Part of a small language model's weights.
Architecture: no biases in attention or MLP, an embedding shortcut, skips across layers.
Each number is 128 + 24 x the weight over its row's rms, rounded and kept within 0 to 255. Layers, rows and columns count from 0. The size above them is the row's rms in percent of the matrix's.

# layer 2 MLP up, 3072x768, rms 0.199, rows 1608-1611, columns 384-575
size [ 99 101  98  94]
[[159 135 119 179 101 130 163 116 134 130 109 128 109 108 114 124 124 137 142 111 128 148 156 150 127 152 117 134 103 122 123 110 158 130 152 152 139 127 110 137 128 144 148  84 119 122 132  77 131 150 151  69 124 103 127 154 141 126 115 114 106 131 121 122 112 102 121 152 157 144 134 109  64 100 132 154 124 183 147 139 129 133 192 143  82 114 119  80 159 119 125 173 163 129 116 166 107 119 103 141 142 122 138 121 145 129 138 121  93 127 129 140 110 162 113 131 110 144 120 135  87 147 139 144 129 113  87 162 128 151 106 116 112 129 117 107 141 145 127 136 120 103  96 148 150 147 143 149 112 116 139 142 151  70 104 102 101 133 184 139 146 127 146 123 110 130 138 155 146 172 120 123 107  95 132 123 158 113 139 123  97 134 177 103 134 125 121 127  95 128 152 142]
 [134 125 153 111 103 103 125 110 148 139 115 132 156 127 125 120 127 167  92 124 112 120 149 127 137 144  81 157 162 149 180 144 131 123 159 128 133 153  97 131 118 164 126 107 123  98 108 145 113 110 148 103 110 163 139 148 163 101 119 108 102 141 115 158 104 142 135 137 175 164  58 118 118 136 135 165 134 143 111  98 134 122 120 142 114 143 140 136 155 132 144 122 128 130 160 121 144 142 137 147  94  88 149 136 133 123 124 103 110 131 120 142 112 135 106 112 136 120 175 137 142 127 152 118 128 103  87 117 105 119 124 158 111 137 149 154 110 136 128  77 136 159 109 156 136 122 128 162 137 130 117 115  64 117 155  99 115 157 130 174 113 115 149 123 129 109  96 131 132 160  88 105 112 147 135 150 162  97 120 169 108  90 140 136 111 136 156  93 123 144 141 168]
 [150 149 149 172 159 117 105 137 111 128 159 123  85 113 138 143 136 127 145 106 115 164 129 118 143 135 107 118 138 129 125  94  81 143 167 141 133 137 145 142 114 125 118 100 120 114 122 125 127 134 153 121 166  92 124 119 118 173 108 152 118  89 150 118  98 112 167 141 117 125 137 165 153 121  69 120 133 110 117 159 136  83  57 155 143 107 102 154 109 149 131 113 179 124 120 114 160  93 141 118 138 178 151 106 130 110 136 163 159 140 116 127 122 175 111 127 107 159 107 120 143 118 134 150 129 139 131 125 184 126 118 115 116 148 113 127 103 106 135 141 164 108 149 127 137 135 148 115 154 141 119 116  69  99 166 134 131 153 125 118 153  80  71 121 154 115 138 143 123 158  97 144 156  83 128 101 130 133 128 136 118 162  94 113 101 111 107 143 104 139  96 128]
 [125 130 140 149 145 169 125 151 154 155 138 156 114 136  97 150 158 150 134 178 127 159 151 110 154 121 212 115  98 129 122 137 117  93 149 125 129 120 129 141 115 145 170 164 135 135 106 108 157 151 153 125 142 118 123 130 145 159 101 133 159 139 124 153 107 117 154 113 146 161 186 145  90  81 101 129 127 165 148 155 139  98 124 129 113  91 125 129 110 107 106 143 145 152 153 138 153 130 137  95  91 138 110 140 175 142 146 144 117  96 128 100 132 114 116 105 108  91  77 151 120 136 140 108 158 111 119 104 187 110 121  99 146 123 148 134 109 122 115  95 136 131 114 110 126 127 150 116 128 159 127 127 132 114  99 146 116 114 111 139  88 145 137 156 122 105 123 120 143 154 106 143 123  90 180  92 145 128 123 135 106 100 146 156 140 111 141  95 101 113 129 118]]
# layer 2 MLP down (transposed), 3072x768, rms 0.0996, rows 1608-1611, columns 384-575
size [102  99  97 101]
[[ 78 120 112 131 123 155 101 153 159 160 138 145 149 137 149  81 124 110  89 103 155  95 153 100 140 130 134 152  93 137 132 151 165 116 152 125 146 105 107 139 159 137  86 132 126 133 104 101 145 110 161 128 136 131 141 129 143 139 101 115 125 158 135 126 149 123 112 103 162 118 150  76 163 126 135 100 133 133 125 123 132 159 130 102 135 100 155 133 172  95 115 127 148 112 114 152 101 170 150 142 157  85 146 169  92 116 110 128 185 121 136 110 135 140 115 102 130 127 110 102 124 112 136 102  89 127 124  96 161 114 129 117 110 179 114 121 178 143 111 118 163 111  71 118 144 119 126 125 118 103 123 121 168  99 135 123  97 133 101 139 156 129 101  83  79 160  98 113 124 116 112 131 132 102 175 135 183 179 102  80 113 149 126  74 104 116 104 126 138 118  88 162]
 [137 109 144 156 146 143 157  85 159  93 129 165 123 111 143 130 135 128 152 127 143 126 124  88  89 130 125 139 114 137 123  97 134 177 107 108 127 142 116 175 155  82 121 162 128  77 161 132 126 108 139  75 100 123 140 130 106 125  99 147 106 117 174 166 111 114 142 111 138 159 130 103 161 122  98 163 112 138 114  77 161 123 152  99 133 111 127 146 109  82 119 130  98 135 173 146 133 152 185 105 135 121 130 144 115 189 172 147 131  91 118 133 162  93 107 121 152 136 140 131 128 114 150 143  95 149 138  85 135 141 108 133 119 176 111 109 115 143 177 150 140 115 133 115  71 124 134 133 122 141 162 111  93 131 116 150 108 123 100 142 160 128 165 111 138 127 148  99  86 146  93 125 125 103 166 119 164 158 145 110 103 142 170 128 142 131 134 110 136 143 153 153]
 [118 105 135 108 121 135 137 139 148 119  89 150 180 108 117 129 144 125 106 185  90 132 115 113 108 119 114 146 109 112 152 139  60 146 144 115 117 105 166 134 149 150 144 106 126 159 108 119 148 134 110 159 129 116 142 158 116 175  97 203 103 120 123  90 138 114 133 120 159 152 140  97 162  95 172  93 127 142 147 159 110 121 125 121 135 122 113 147 138 129 109 102 131 156 130 123 149 151  83  87 109 120 143 103 147 137 127 102  73 137 131 129  66 125 168  86 147 145 131 122 110 103 141 143 112 135 117 109 143 156 145 147 136 133 103 122 126 141 137 169 128 140 113 123 130 134 152 151 149 147 127  95 141 119 152 104 116 144 192 113  98 137 109 157  86 134 182 104 118 100 125 122  71 122 102 161 117 111  86 136 131 138 119 103 118 118 111 108  98 124  97  94]
 [128 156  87 162 130 128 133  67 117 119  87 119 143 133 125 113 131 108 123 136 142 126 145  92 150 131  99 116 101 114 113 155 129 158  96  74 144 111 126 141  99 126 110 122 101 149 145 106 118 110 137 142 124 159 151 179 115  96 119  97 140 155 118 116 150 139 147 160 143 120 156 129 162 135 116  70 149 102  95 109  98 132 156 149 140 132 135 181  93 162 113 131 113  88 148 104 120 124 131 142 105 140 147 142 131 127 133 146 141 105 103 164  49 124 135 125 100 165 105 101 143 121  95 156 165 110 118 131 112  91 140 154 124 135 128 129 130 117 115 114 102 171 122 101 113 129 172 100 123 115 118 140  85 172 137 123 156 154 158 140 158 154 120 153 105 155 144 109  90 153 124 135 129 134 120 135 155 158 112 104  95 134 133 142 129 172 111 124 134 185 137 138]]